config.yaml
head_dim: 64
norm: "layernorm"
qk_norm: false
bias: "none"
lr_head: 0.0105
warmup_steps: 200
decay_fraction: 0.875
Each number is 128 + 32 x the weight over its row's rms, rounded and kept within 0 to 255. Layers, rows and columns count from 0. Numbers have three digits each. The size before them is the row's rms in percent of the matrix's.

# layer 5 MLP down (transposed), 1024x256, rms 0.143, rows 252-306, columns 128-255
112:046133113107141167101164092076096150133147148121119080153142148140131146160145119094158122158171103137137175125123133063082093113133111129105169082118122127142154146068144107119185127089062166102093132124120097163092103150164140139156151125103156129159095188058132132174047139133190129167145133045165104129124144089146084156117107184150123074165132133185133140078132118149097163142104
101:141086114109123159180100085144131121126139126198140130078122151159101180036086128106076141160146126131066129163084145070113040166169120081128160192120167133153126130133130136158126124143176152094185162149157141115086126109086101196125147160102159087102192142164175090100096108097183118128186146152171200138147145149095082105146136153075101094113164135114093144122112134109086114165118
101:137179129132112138188146138162046160159112112115224136139139099103090133062151135140123144099130102094148155061109151070144084148189112206095152162147090108118113134143179128106138131090178138068172141085118175112109074126191130164108138116104167131127084114154082170129154132100126096152117123176137069149064138155098173079128140140087123185133082154131099165074135107083079091180130
093:171084110115113139174121103113107109125089069077053219111183102149124132093118083165167106117100170129066115056072150068137137089150100176138099107173178090149135095100169102107081089150151126151166111186141125118150171139123064151088138096130166115139139152097116119136112154137129170103171094135148104170112193138121150141109115197166116145078100161200175093158106122096106125130148
098:109148176164115119156082088183083188053137133105078103109145083159165145156141186129055132111116116150134151137116123144112187108165126122125082138134126167166098219077134143119110119102236064136138124108172146094149167103169128073120142115113148114181142135081101150145096107114078086141194135137080104115070088129135108114165080093086129123155126092128111085196177114083125148092079
097:156142118103133125111124118067151122132090140136129153162151196141184082176112128104172128124157158120163111151132154196124137127166138132173135170120131105147145176193109146098135117137103142183130076166085110176092164122203122124139150100134138113117176178097123150168120202178099128149116104124121118171124208139187115136071117149146109068114163126145127143168125093108145108194126
098:115125111128124121088114076068156121109195152149139123131140088162100097073154185104112113076170113104142133137117128119106183140113027106122136168155142121085125123110149154172076100162129149112089108111148100163123067132081114137161091083119134131092146155153115103121153114083100106161103095138059108114122143077120165149171101129068162154141069120144161117154098129139150190147175
100:109115156146146170188104147132077097176096119134141120143098090118167074189144117130097138159123164104083156161111148153118141084093177096106173066067077101091160191157142136158133136118119130125144126097133123129172146123122151175133155151147088100135118113127117065099166148168158155110129147130130129137046108137185089145112074084150082085073113134138139085156133107127125155143136
095:103103143095123134118139079161142117195153181083184118123114167131187116158146144144147143140115127091148162079149134111121146146075169127106111133157161168086148152150147105116077174154196091092152098056133151099129112169151111115097102091090163093115128121100217082113135094101087122175136143115147090174138091116132075120127092118131130200103142122145102126107094149085098150142151
095:074154135143145118107124131157104173222131160105101110131118102090108172123125145113152171106090172115093152101111122170158146108152102096147138165096115158142154117075183164180181146146190130141198170106112080128152189131077173136133140096156181143121094075144088150106161119177120126130145124102162102197191108124134130160049149140176129116147132145114089136095130147150089153156113
095:080095073175108088109200138123132161225100112140098172123127110130117169136131086170153115124171152122103125130203100138159181112088104094132121098149095173136153108096115202180076053118112166177101168134139077081124142141118133158113117126108123150103106162132125144212183086111153095113107148103130168165146107080178135138117141186212069091120111190152083214120143100119133177168114
100:090134108082129121189128110185110170073172157176142089155063123127182132122144178060184156144135136158110099168142148128104133171131150131107134089128165147169154162141147194185128153207106071142126158105118105088132092112184145172137115112097144151124134207157140120103144157137089183161180172191112109090074133154079148134208137088161104101168153132130158038147081156118093092127098
111:084135169188099066175091136121070157159109108092138172102149125146108122149173108143091057156199121137116124072149108118096094112133160081165132157158129139135182116120129110145121117114130134114113164145103197149112122123134131117072154164148131136160133131116096154180105108125106140145162128062103214129170141168167115126115096123149054138162083144175142092137149131112156159134094
101:088175139072175104101097177070116186092100099141135157139144155148164156121176097130104155106113176118151152090139151158095159195169137091093114089133086131140112128166100167105142144167113077144132167158138150140091131137113217191142111097046164159150102096133085085162089066088135106214139170107108096128093130126136132088115117144142074135112176148147146103097154113123163100091102
102:154045160103145101202123095111095117162105173149123193104125162132162115118083153160101185134103128072099047131113129142157173097108148158070203123099149099141113127115080071147091113084108129147117189061221148134117106157117155065114132104124135175117153122098193101125112110066151133146153093099150145139175141130171102126078167158049092126155085094137170132202081097129097088177086
098:148169115162140201110129097141148130167120118137148120199179130112217121127089086133176131082122139132195087174109106073112107082136093132110152113072086110081139151107080133113157158114134173105113137198098098132108136104159131114199032114145155103108112145148153168152128087104098096153163120124131116105099165167161122111222135161175091118114119167139119141142116078069158118062120
103:118076149084145072180076146091140125133129113133164132153148115118131132118151117116141111116089119101157113140146092156143139173165077118126109192166163173128131111147085130104148184128097178092150128139156044113086119145104075116113165145115155116130163144144057118117153187105098104133109076138095102136083113175086178134154135116162198118085196136139125081153162188012146122122100
111:147086165111142121131122134102185201101137102129139105141135113194115120151180094062123127136113147125165151134063063171099153136202140112095144144096146153196096147129108116188094135144136159101147120127159094167103165132128126060091112168131127139125140136209115131086077183063151198129135157139151045131155120093178153195154088140087150164067163077157128149138130117112088118054127
102:087148079168114135122134152109092091168093144103120163150056118121090150146146113127139141151098189169189087141149144101126112147160154140127187164142088139142078131179126127077122122123099158103108136146113077097187131111107104138142108039066140082120139127136147176165168106180155141185153116148077110166142135082174080147149132150150120124084126150179115084126167125126158116118137
098:100132130092078101125121071132187093098122158122066255110073103152155127088129049099152164158140143119088197155102141092045106068108114113144107111094115138149149122122123174094115128112051108111076115114161156106110143105054109105187101109194097156121175101121113171181118078143175139099153127143145092172216191150179153127141135142130136130132128147166148110097132139139090102121128
092:145185164144139095124093216103121079123156136128160085146135107108170102141170124153102125178147136107154088072145151101160130119225103101162127134146130152054124144075119131132098153115146129193054128129168116086093094095134186086113103144106137076142085153100141153106136121107036100132110169113135131113131116011129175149123124103130185088106159079123111133181122146149117077148112
101:141139103077131128134130209123211134142082150092055142143198148061123108149101133128162179084123134128131154080100148118079183150170096082166127129146109175149153135151103158108121143082071098142099186144127181122090124149131137125145089162148104146124163077122122121108181157119126139133116067177128118150117092120121155148120119124055139154096075122121115114125101114138143131119083
096:076101164111100117124116140138164096137121176136183173129142118052101163142147152173153105086064149094137117128103085085161137220170121147115121147155155179091150177130082092151068182130255144089124094093119132149124126120119142147152093099158085156105081163122099157110104159090108099153127084120136116176097125132178076152189118118144088103113139159120131113146116145120145120128094
100:098166093046134119171117143172139101135133167064107158144136136049121145137104136146174177182108137141162116163119108107126127119057102113169104189165149096161124162115129158164137127147193162107147134072149083081214120039163065128122126100081152157153149138115170120128158100105082093077156158105148163106104160152070142100070131183121100136157090122123114083159152131157094114134127
105:059168100068144153091128127156143124067087074067107128138071128122138104122175103151119110125114132120164102117097125115113103106118138111116120112225154150104088133098135127149194181132115112068172165098130119162190132115095143193146134138121154137164174097152228140118144162131113140119090192131152155146202168112108124099147131098136156098139153119119020119127136135080138178111134
106:120120121162130080093133147135134149190085046123171092146148207227149094125127119139108163109127123102122054154148100097079119101138143114075119142191152161167132120145136139175111205167087113089144140075096145159144085137124211116148159176115121139125051148140129077120135125094165137141191123136149090137067132195126175174137084150145104130170134185143094114104109074136121114155122
092:086137164104092103075113155106163108025181123149127126125183128135128103174151098148159151130141147096098184088184099136107118079138133172109156131131112178142091165131128076138094096123085097095140143114165128170092138151075116092159054152146064141130154152111123175175106052054108158123203121094099129105170143136148121162118116139145051218079145123082072105098072100124145110135169
100:155126155129137121115167150075125123152066128150106130125164135174122045059093156123167132123114106134107134157088117148112148084226160114165116146136166068056076149054111162084218107134179131207120120111072153162158133111151107141089128153138147113141140105161110112169079132113130168170105154085148112158113125129150145182113116151112103146117157138164166148153161065114107169127180
106:130150140089085183155127097138115098145141149109174066192111098136123150211093076130074172143148129150112130120133103157174138113138087134172132163019128099139147190118112124133128131099105103084159143149054090155112065108128148077134122103106150110138095079106145142143098162064125137139207125093083173131163134108162086076101155159141101133134121164097106183166141118112147122145121
107:184132115186108111205045086104154107114096135125118107108173135114160110045140189137151152086148226090146099148126178152086160138096119120163141124181163136146135132114139204069129130110112142164121060155160131088117126125115119098180138115168134141098051140130133101193122143184098099164093085170133184161118147148111103120127144111107133124151110072125108141114115112144096102116156
106:168149166118120038168159128112079143210162105121183101137131117094083115099131078141184140145111107117114149138120132141100101082082200132119172099094126099137150082071145101117137142102168175082131082084103095119079098083087111140098103186111091199184079142116156138132110106109094189106137083165124109065127107125166134090129190122134111172072143081122135176168138149126162075174108
109:126135142160169157132133117130099145134079079102199113113166148157099153120146165129136182083106129148097153112128180192127127139158159145087058161037115131099117145161160152125171086090131112100159101113117195179170135144150101105185136122150128107036131107129089151145193136072139124130118121106101099112160135113171129113119136076094147144226107084156102086097155079092105152075135
101:167074157076083169156151096106135088074148091115158100171188127097055176127116189103070095142125048135097167099109132129183161049141120112123080153111096150127129132117091157154110077094090098125116119125118117158122128121168149083135094055176169158148155129163112158180172169102099118142131104083122111088112121125139082110165085084161125110155073107069161105090090116134109137159157
095:151149143129129119155130080133129191076178119124110155098113163116211073166171127119162168167145112135125094136126114201157136085196094062101113155224136141134168155105100097104101099186151132113112125151172145190121159082095101144172105154082111151164104170136196110103078173132164137107107150150163121124142097110154151086126123192119100147141146101109099117126181169174132126149165
101:150111094136113111183101105153136155158142156096160140125110156138125123116120100157118118133091116117136213152118096035095113186072103075096154157131124076162168146165111141111114089141107120116129167092139056150057142118113149170160118152133112137120095103084073144117087106095113132113114079110168097184088125143103131079095157169155122141124127072086152106066132120093082174185138
097:143142097104143103147085107111192122127177120121093083138127174096172148122239177126098107133147142148137122167120158115083138128136116137171111087152120131119121127116094124072098146103109084110059151121089133142125136134123100107140082105086143138094127125153147139076096056165101157183129151129145124121119088103104108143045179178128199138177098124076145161075162164086143148102157
108:120122146159079115111163119103133132064136128098067106137112113135147146178153150089156085186139132136113160081124081119156165157104151123139142145133087153088138175151140125202178145114139135111118092128147121094092117117173117170167125168100097117098082105119142101187098133108077123116175113146110191117087141069184143070102133110109132097100137128127117150206082104128113094129136
101:109179110067124124090117102105117137098155115088187126160162087134176148153198134095138151133165094141167135142156107119120140124111148128093173160154124123124134153072110139147098122090157132084101152101112126100102135139155193147114122100123168142133167133077121135133149144174125116135151111109113104122110092087082129111199076138054083197137126066165156100159050176134159067131126
098:135152084159154094119151116089137091191127130117098123140124063134128140193165165148092142124179086101160133076139123152112113156212064138111124105113150082126063073147178060128068101090101154150152126125136116146141195104106136115141130171134148158131118178143140148071185116142177165165124072141103137110090162128140189146189172162113133097130109109129158160129084117080157147073111
102:218105131054153079146147102123160156231159162151104148093161111132151146168126120134135138106190117183113144110080146096134079136160116131077124090199131181179145133087083076156156098174078095176144099115135158103170171084104122133179161122163110136150127129084143139134078116168136164146161127107142159102153146140148157135143107133159128116111156125091091143131090130151124175145108
098:176119100091135131171160110165108114161154070127172132100160050103125106178145142086139132104076091152137135171152103124091191131050117160072087111195117135064097102197096139128100117107132087129125113124110070147074117105062177129070145125166114139178163053159124168076122135134134158178181104141078104140154136080137160145110087198103122127136140077117161110133148132196150136153119
104:120141098149113128171116065035184130131117120179175102117130159123139120132086132121191169114060114087124133091142139097084106102158161149173187131145077200149154072169163061145095125108109123130162125074110136132104123089180162114126113119138094088109126168124153157099083105090115135127132137119109081110102143176158081127099083145116053099080151125189054201184171134136146129129161
107:128123169147122102100139074132150104200180133144115099155131156101137159163098104117123116138121129134084130159162056091153180121097093196068082168177089089103137169165051125174104125091171106148105104090092111086049130098142117121093115146115130098116114133134189121118092165133132107098166091149153073138156098159085162111143156160170073096158178084086106107236055116180105144124138
101:120093092134184102148114170159151111072152110098112078157096157074156130120101139086127186140145110060140149089141166154133090103182138135147192093137190160075171125123130136174142129113108138122138139100090081142167121134150144125090139128121107132107115094116115131167157144143121144139091150121148054119137147117199141106169103107131109169185161112165098133118117124123165071128093
097:113114170156101109137091126162148135104158136168111138111129147166143141158141135106102124096126083118134072130126198200126074188176077012157112089127073085124210069084145167138108086120141177172113083148133105104106145090149111137146108088143124099071208129115161146095148129143149125129131137172122125113097160130159111094128080160118051094157118165097144108122131108084191118182130
101:141078129174165094084091085081145124116167103170132123132146178112133139128175159137138109097114161073083140182163164134103141136132089112134083130125077110134109163090119191108098117141125105118104135127128096155133124185146167157172142117091131092135117139177151137115126139132088106099111143141059151146141156179120128157143119100161119143128137202134115168176149143133067148097133
104:106158092155118143137142179113196160149080110161103207124150187145073161117102166164123140097109114107112132148146129175105174130157195074123086150095168103104127166050141136113107140124067196141141103178091136120180158157144092115060133128179141109146125066147157114138084156124125123122112081097150110166119107048116133107118158159175092127169075142155095143152149174115046139132100
095:118087137142133081128105130134097120106079128165115178129058104110149158171149142125087120164109030125155118104158103146149093091159123135214130172134106176095132091076148093123123071144074116071135148091131156099128119082165052077123090128130078185124111124189089162153054081141139099130113104144136130093153145114165100105075120143122169088065132102119080152091164108186144056125134
100:122138166087150185108095126105190070162191133101127134153133155131160093151139120138057111116106168098105115135120158058166114143181110102128178194130141135086144085082146133140165128108134105156186113111129119089134106099079125079072162201115164122180150167067150145075102106151104112082082130121135125161148116146097096163157113147145130176153093112144125105151158128131145094126169
108:108158138148154131112103100075192143146157136192132101189094139106133142165150166117134130107071137091131136106155104104064094206095071136128075157155090162124138100090107129147108205136084114142097176170179101150112143173117132124194112093042093118113111140139084089071134154076136091147122154091158122135151096140134163157193076096117166151086140080112142107121161140150132060135100
104:146108140130179167122120140087125111130126134166085154124142135132123127149062064151090148156131127112166085156120115148107093130136146158094116152190179112176134120107120113098153160127096134122166087134138098122128069132118101104100143141131133082166087082096224077110159105111152103133094111098132144083041123138180113152131112181130072108086057157132122199106128137163154201130130
104:142134119118134132135145144145101074159117123145177070119139129156133160162122163122098115082126061099131114113067143163147118219117201131146191140073115132154098109106141120135106102198086173149124102117138122183203103111106124111123147167092127138151135144184174124158090122148181083105095104191151166075130222156161102081142124175135116137184116077112123148158135219076116081129123
096:120147157067077156103152144159149116073137145022141160057087106129129131119117156107142171137098109102108125118158071134164137213137144143100142191155135173099112120134106104130067109170107133138088150152080094097145124132112105100112121174077139166133126128131170123158147088090069111152139127130147117131189193130157094121079145145183114098125136115080094152149117074168161161151173
091:083134138150166169145089128129067135107145120110157149144129119139165128196126127117108073143081078126109088153108122189090186126115094158088065203138106081113088115088131127106142146075033129114153165164107147096138125150114089079111107139113064150084147113091088095125137085148167177134174161142067145144106087019158121106113104132070139143133121100103171149124106118159118145167127
099:148110146091108058138122117125185134142200181096174134110061107121116116113174145095069149140086155140171059127158136166123096163083133139123136097065158100116156175182143124146167143043151165108108114122110099128059105092129140128097130079090121112110161136123166100120129139083134106169115099156154135145172166082059139068138124101126146174157043126125129150172097137143081107091127
# layer 5 MLP up, 1024x256, rms 0.137, rows 253-306, columns 128-255
106:166151237165058121142106196153138083145120084116108123056062111127106106166197138144123145117141129136112136122149136080122092085163095110153127165112119156142148142093121163116182137115136185139150156121092137116101170159150172138103139152117123120082114164101128143104157165153092115092138153186144129121154129122120150126167168100097084067084120135123165083069104072125121140156195
103:164159113093111171128086130098196107169135088157138139128091164126164139143115122183116129169155188177107116147127188134141151120135152101108109070154167143198128079029088097187142060105091153139091092148156091148143175115135175075099155139116152140118120120091148108154144089151093149119150192124133090128155122170154134110146134110158165074114160095131136130127114143157132127143184
097:112125103091144191162116167133135137096121191161157100115154122068220116141180156151150165141120076131129089153112115137110081179127137099124122111105141114151132152087109159151121172120202111143113168144120109133117122092138170178137099182095142109071160110150155156072107157073226074193134135160074119092136065105106131168092107088123130151102152084105146130123136159092118103127122
099:136154120157159192079135114091119151100116121149127116130128138087099130097159131121134123136151127190053174141158116139156128058119151104104176153175112126187104145090112107108132060159159136112091095136131145102146144203147161067135099171150157138099088222155100150127162156084149129134187141120156161178122114137065142083155085127072211141131080136146107088183128100081114146192129
098:151095083093131179098159196101108137163161092162105101089139118085134076090165111142165123141140095131138166161156168132118178098100133103113096129125141015158094123138086130131108108134158124163173173141165120153155160044151090177133128109137134169134109064081074123106191069114108178175065171105185093132127087127126184166049107112098129123114126149132138134073064151173128145122154
099:117089160140149093145131141130076068121110104154092115092134148159114127156104126166125141125102156170158191128101129096140160095131165106115159139170147099112104137133094106143170163101107113183138163131136116162186167123093081000170118162168131152139198141135149174118192149140144120090138119145159131134159134103133095151159102144148153133143060141116133090116156111137136109131130
103:207114184151134105186140135150178099130179165110155119163134170152139107137145159163076132121153118154154158087112149130142154134133107096104126128108171136194137168063132149125130102086166108159148125151121149182137102157154140133119145129095115121101101134126120135153135148121100140123107135169133100116117184177129096097126149104121127176161079172125147191135152116090070095135146
100:122152198088110106195130159137159113137140100117086191184104104106174124093051116099101151135136124136127160145155141139107173123118108140149071086137121129126109141110103168110124100152128196098085157164137159078045171148112152142131111115093107137130139140095111178148163109186128136175113152137118172097133141098079096149173152146154104105099062117146114181160062127182124096168128
100:177149095100075125159090097133070131144133140191122107108152085133162127153096181164142088160113056152172149138176097136156078169153107143091078150147098137108180123126141111151103132174144112085180093111068147208123187078146154167131127105133139124134140151134103131125064174142161155132113120157138121125157152127042159076090172141127133062179113152223065132176108147119162125098140
095:141152105164122095139066100155158158103150195100163107166103114070146124099098144118147126142128120164118163176177149119101126151086113129183114112115164106090135110125157125127128141140117107127099091165144153153089119086091106156159161092127123166155130110102184116107168106184108214141155128157078155126203177182098151099105111168157112115022107096112132086089139125138190215106068
103:117147149167128125059039114104154027161117129172169072095123107093121200133172131082087117086143121179099144141139144085130108093114165146097121145147159166120126113102117141094118122069147123146141108127157221163123120136088147085143180077127111163119135114102127145099195160114116114109117102177103179167125122065161159105111138158087125181175132156112116089169111136108134123132057
108:065133173147143092130095118096104103154089103114079099226193108081122151084109111105126179115167082136138163103123117107118101181107139111136107172122186142062114115140148131122097124091092150163114105161103170093079120100160163150105113152183151120112108145107096200123169112069187082149091114108182117143170119161138098087112120116159103122117137159139178040154190164173151181105096
099:082052123150174084163122091177095113115159127129143119114161162104115128121143129159131119172129092083075168142047133096174086114115131158155142151147106141083103167085084082096101125104151156107090124102103102114152135118176093103140146155143117127095154153128211152130170084101082126072174080156156195133143153063106132140092156089204107174125110107118183098139145145168132123124071
102:106154149142140149133120175112150064113071114068088132173144132131159116134097117136089064137136177113135104197122126133109108178110160129164092135152089107099168142186130120147140134190176161093161196153133094088120100135119126154109118089127092151087151134200121120103086160190095165141135156144146112107132062152117117116152093122103164145098165110133113074049182126146156147140106
093:186089105070104095083130148103065093129125167119101119089133148112090103114110179118107158168092100068125139148101077143199102143107129175177133171095184188070098068077179134103086165134129122163130104098105130136140118124083147168130138131095147119094142146172133150092158154183177155129115179079128138159133141106146108128114138120109089123124109102143131124110096107184105153140105
100:157143135148165134126147113116125094156168166192139121172138111131126104140132148125118100097094115136198126110229095136132123149089142139162140133140153083078139097101120156124068106095082184087094205122088130086106083155089076085159177189122148160090129105141114079154139113110129101138090107180139195148113128147073173166163141168102067138083125154102120125155146127068086087188090
100:162144090129090152183175179081113106146131089097081075074140172175144156141099150191150153060131066107092192182100162130105151134104110167128122127103124152102122143119112141128171149141139122139159120146101132132100130156130130117129127180148173089116146117171158085082068098124189127170132118159134116137166080159123190129136121160110141099147148153122157130096139070139143177159145
108:088124128153141163130102135146155129104092145154117104135107119102097134140148130118044165224145093159220108088089125112128153123165057099116172126022118103126132147135113111098123148168193077124133140084101138117115130170108147079169109093123126147171123037152138134116146089130146102112151149157110087126155207114110207140126166107165107099122105152109184069101099114142138155129092
097:127084143116066160132120111142100104101182140104139124141132126161162127079075154110102160141074098137170124136149153086146206129086158127116152149101141114075107164107169147147132117152153100078131167052140176165127089127134107114112093152160150168111082198115142137132147149134105134142105082145050142109080175124093105093085105085174099139128143097124128142069089120111230101151154
086:156082129082157179136141143133134142146126107121164104118143162189180193179098157113134190117102124149103141199107164090151137176123173097157155099129096122149114105140174064100098166198145152125136114146103101089126138122153123152145136154152114144055154087155132134104146144172124105100148128122078131072093171148165057152154089143106079142089074084123165166071086145140151148113112
097:134099056103171096195149055141168119135189190141132106117131097187146104115141159158156115134135086123110082094099158151122068119123166134125091152103159105117139122122130038082150166174103169110131119123136143137113167161121110130185126147164110101076084093101128095143116154129098133148120100082150135166124126134076087082136127132136146087156136076105122118167170155181099108155124
099:050147142151094159055220107114161090098160174100095149074179141139165222096177118135117176053100126167131159095089131110099041092135093111132117097101067044109151124086153143151130111126099115222152093114116159104122096106135140109020153129141165128158150099139136126127127124154093148177119100117162136105137085093073124122117111123101159176176142106109105115107123113173118117124125
098:141098146119113103159094132129163138120104117102235159066122169182116211125093144158118108119146105117076137131201081114146093101103146096094099116105124139125168122144109182120112113119137129115066093143158128125082092122164194135144154121134119146119180144137141132164122136101049127158182077149146151070113107091129078110164103068178118147121196120147173147132087078083121110197144
098:138100156122151141087140072098130125097103140127133113083139125139148127104200129158138104188142135164163135111072091098134089113100127133138120116116095130114100177141190188138105155120078157097138160139120132138096012085143122156138136093187163154065113043106183105180165136124109140174151109144163113133162096139132106134106152083149109155140111126157170146144103098114121141103108
100:152132081098214148090151206122060130107184102097036135115083149103081144153179070159111214150128139106120113062077116113132131137136111081096122077087122055141145148106072115125137119138113123196163079137135162111097112112105139129138138122138144140100149155084135102157105119110110078122099159146092113099196132086076145152131144103131186165107135166132122134148145161110145184168148
097:095115109143198161100113117173050088120123153152118140152146080100153120127109125118138163113148094095193137109083155178103125158169118159108072076126157114078119131149113126116150091116107143137123092140115152141095130108141116073127136096147124105142158100092150142057161149142110121188145108152100097151060129111165106078111147103091199091118119180184170138103100171085092200129089
100:140121145123092097181139115183107182121113133068107080119102186119101119171166177153107156142143138099131157115107116128094150130133182089202089137120130159133105122171099097111118156077148115123179131085111127155126126140103103100092145168157147134123111146135106175123134157103102106075127100158161144125151147145077151158125155108116199136138132155170194126086123150086092139222126
108:069114193150119133124100094132144182107117117151072122051135151079099051095091141098132188134159078083107140133178179158128129107169136195158176151117118098076121120133061106106100096141061118146158103155136193097144174136133086099122125156152144057170127160104188124074112128149153117074169071088163131140130124139128080095170074151118111151127140083147134138124119137106129079155117
104:175086111104089118121150104114079142075084102115136086123068140118136171105163096121160105079106187173081189120083118190104200122102130129104150139115148131132110130166140140123117112140100127077160162170082173123156154138117145103156161189127205163136182127121187127088114138088077151116126182139110098153153147122139138108127217162080119148035151164119156111114117187175162116129134
095:131148113162092103114103119138076104151155110162165189101129105151097142129098165104155141100104085138132115089129108114136159163103096173101096163104119160130129095103060140155129118158111127126146111162102149147211184120066132142136104155099168146148142132097114110126151122119126099122174164141085174109158130142125105062148112081095138114118101128109120156125175143118204183099101
108:143085125214157096097122098165085134080157044122184139139185106133114134087116151167177092134129136155065162111080178141077103105083086112085090159107103084054161144152155139131091114141121143109127202140161139153094071109179100121125112110152165135107138128097105137152138099169169133068114155131124109122068125142142157103115121147148126150191140092139155140107145110083078067080123
106:096104131118101110165182170181104130142096098113119154123080166078124124140128139141186096081109153145094133112082134164129153154147156121095148134151227135178179107147135088154105073124177164141128081098126153069125053116093135127139141097127163152101143106136111120157111095105061152148148122086106118177113118206101139187110124100151156143160120129172140127159126106100121158210132
096:114109120082127088178132104166139165141157105104108161200083096138134156127078137106126151139147110156123136083059103125176099173195115140136121191067162073111129097104202114123147151113113143094147142108085121134129105155157145100113146031106124118187229121172152134125147073128112164139101100156082080102165099127110150079122131150170105105178138088077092118114098098143108135097083
095:121171104111156179156150124131128115137164113137130131120118152125130057072076087156044157111113175131132104146129158055162092198104101128151133102096187135156124083119110121146092158122079115102127100134123146132067146139161092193129159073170127102130114094115139174085118089163135063086161088150080116164096093080152084160131127132061119065175068179123131153130124131133127130135169
099:086154108159157091146171167147082127149126158111086164176108124164108099182112110144110123180040076092160113122196118111121159203161169177143072127114091127108115090108121114127082076110110092094125093115092087126194144148150084141134149125136126071185104126139147143139146157119068095118165104122148169151113159164175062090140201145213108133132204103145113053130115106070136160136117
114:073127129145140145158144114158127140066127146104079103141124058124163085140139182126173080116061166140135160140129110116125149140107101128096103110088151139142131040102142121145114167136177063123117142144169123111098105107222132160111098149096082130087128072138080144148089119096201126097084190127143141120119129114099177103063114172172140146129156090146182129128142122170144107207116
105:202177121164133200133163119143126165081133119142118075144184133101123134141170144171148141113136116177118133120080113077119100144128143135089187167121169148058120120154147122117103120147142123096169114141127114148117141110086068177119072137187119146163114134133123190134124157137112104104136130078120140179156122158108099127066125113144124091171167144177140084141151085103124107101206
102:083146113106143096114163119118100117061155133173102135109131136089121177100100107135083121138121097230104132148133109172130122070072146129137198135142154163147084158127106096104143149135080130137054088143112149189134169139113135107131113150157145115108181122129072155152052121164138157114140106102156143164127133075088138119142131156115112122081139202080131131195099105164121189139124
099:148127180145082130144154132139169063114160098101106121125188158038069116114156152085152092063147120158183073157085116141068101131105162146086071062093138171138119112132130076168149132062137146189175115119138129100126110124106103150093096147184221106154116197105117121116148118151146093110135145112137152079127156116107150144146097117144126138070125101115157124071095129163125140124104
104:089094088164120040062145151123114094129166119095112141139091107194163162040141126130157136123149099086099136090040120130123095137107148148100160145153116124177170134103091065166178152138092153204142095182137107175098133108106150180156135114118119105091094153132135166161128161138116172190097151158115141123106129134113097148136146128216174097071142095182112096136105177052129151111078
100:119062111166195148137123160137135088136143096112154108175106139091154095109137129166134140037159177143159166090164180099139102060148156114123196127117083094109132092159139112118120126099126090094138093112088145119022080186165088122090106083142185163120086164165076176130125131162147101169096144109111098121111109143167083079171139160052122178079130148154178114128112159133152129115138
099:080076128086121127090132117150122112107097128071158106113084108111069118142102170119163113145141081194123138122117173182173116149107160083175146118127154157085133149059159146137139136143128128072145097157085163148166110184153101096091166128158118163147115121105141119157145086106102076159169132131124144175125160110161125131067141087123200118130134091118177066084189108088165061073144
101:115131146174085105136183128108170187140121148141149120219131109169080123103091151170152121135167110159145152082098071133167105113105147120110086133164123128119203126128102166106164080161101165123114110168129080139132152097116090072147151103158043109095121087131119141181128132117096100137172104133134172074106089109122138090151127117158091148159141143172151102108175135123098135121126
102:118099142116132116141160145146132143140141126135095148142130121081115131140127171112178114163100139104094078148083068155157133071116108158144101149150119176107128164100059129079176097134142095182107091175088094192097076134125081118133146083134128085128142118130127121131111141129126128113087117152138170138159100100126098107055111135113170152126203153153098075124121080163138135184120
112:140087126159129159129117147111080137147138164103136136094135116154109111094103165112067118113137079126119158124102143210090121099168122144139138103110138116197166098119095116163093085108166101143137122128137166120115114104190133118106084138195183138150104140114067157207126063152083115143123083165149107081125106159125130175120092119091048208147139136120124103067103114109120135119084
107:132076119134061169113158123179139145077068129194130113160098161139183110097091154118119091138131200106158146189167132139174086106110098148113165088110062156091169138137089107117160124133152100071076154095092126167126115138090138116147131132055137175105112159151116169122167155141145067109193092126138128155145119162038139144155109080086133163107075115113090141065069123128157132097113
097:117135126116137142142097184149131076104132107094140113126081139125144183161123122154114141121158159100075181069121120122121102119108077139122159070198096109133146126188121126149109189147148160187113135135158073124120095084097199127139155087160143085105158185086189129128141174097137165109133151096141177105177087175108103101180096123144106145158182157085088101101058133134155152160171
101:100148158172183088049182121108079162143100153129102119130133127117049173103105132156127147196166186150100178122151144138155109125126120126096143083118129100181173126109083131129200102127176193154159107185120173174101148137110133094161070166085084153119077140117118136140100084108153102154133052114076087155108101136133075170121117144131140165140169135108100136131103142110164143070170
101:131129119132141176178101121152129138107132123164161173126141140093124140101088108120130118118134152150120136165169139132097079066127097154203189150162146120134156128104113143150090071147108122121082132128145150126109072095158100166163088134140124134123118124108123104191059155174111121223142146168121100135099081121135170121132122180152080166117108057154085181113122091169155128192124
098:169125156115091113141131123179119180110168070097093115111084117197135169133125139108141101105136137067192185094121072143172178146074135112129131155120131130154113102055100163191122041090091103092175123133107174104187162097093127139131083125103090133133160146180142149148110125184119086089100057169104107124118116116133050113165147119125206085152133116138146098109103142059160131164147
103:114135115171164133139146059105162107142122120164106152090126172149185108094117158142195132070133142085170103160117121132135070090094160117139121116159170132097106090101125178113178199127181101093133160125141082125101085127134119121111168082140113179120082152138148087136122119118129093121174184112130165122118119087107144154135130069139146149125106169082114157053107150111129084088074
101:133112099122188183127153099155094128172206103172155135185122180107148129148180127107109077133089098142105146137110138089121080108104150121210077139104174166115108158182134123168125056099136130071131100125116111152201143152092163163134118129152119079136160112136142127079139114136141091152076058160150101135103125098087187122130136089120134121118072152152126157096106094174064136137122
096:124135118169113116181114129123120107116094111122081108106089159134105071115178118161136150049144128140085168159178195095130104129129154132151144117114109048081141146118153088083137101109109140134130100208150114156149096077094126131103170109124107120146062178090149166093103146126126101132100180153168109170103107094177134165216113042146112128185136156135092109125134121108148150162113
102:127178101099096110134134177132148183153153109014126139104120131064087130136144106173139167090111088187120072132151116099115125183145125134136125160093104103156116153118092106095112110097114210137131175135116135140119112140210066192141117127115116147104181109088097158134106128152152140119109140182132165140158148123124132205093091114121191074127179089089138106117144139135107119164168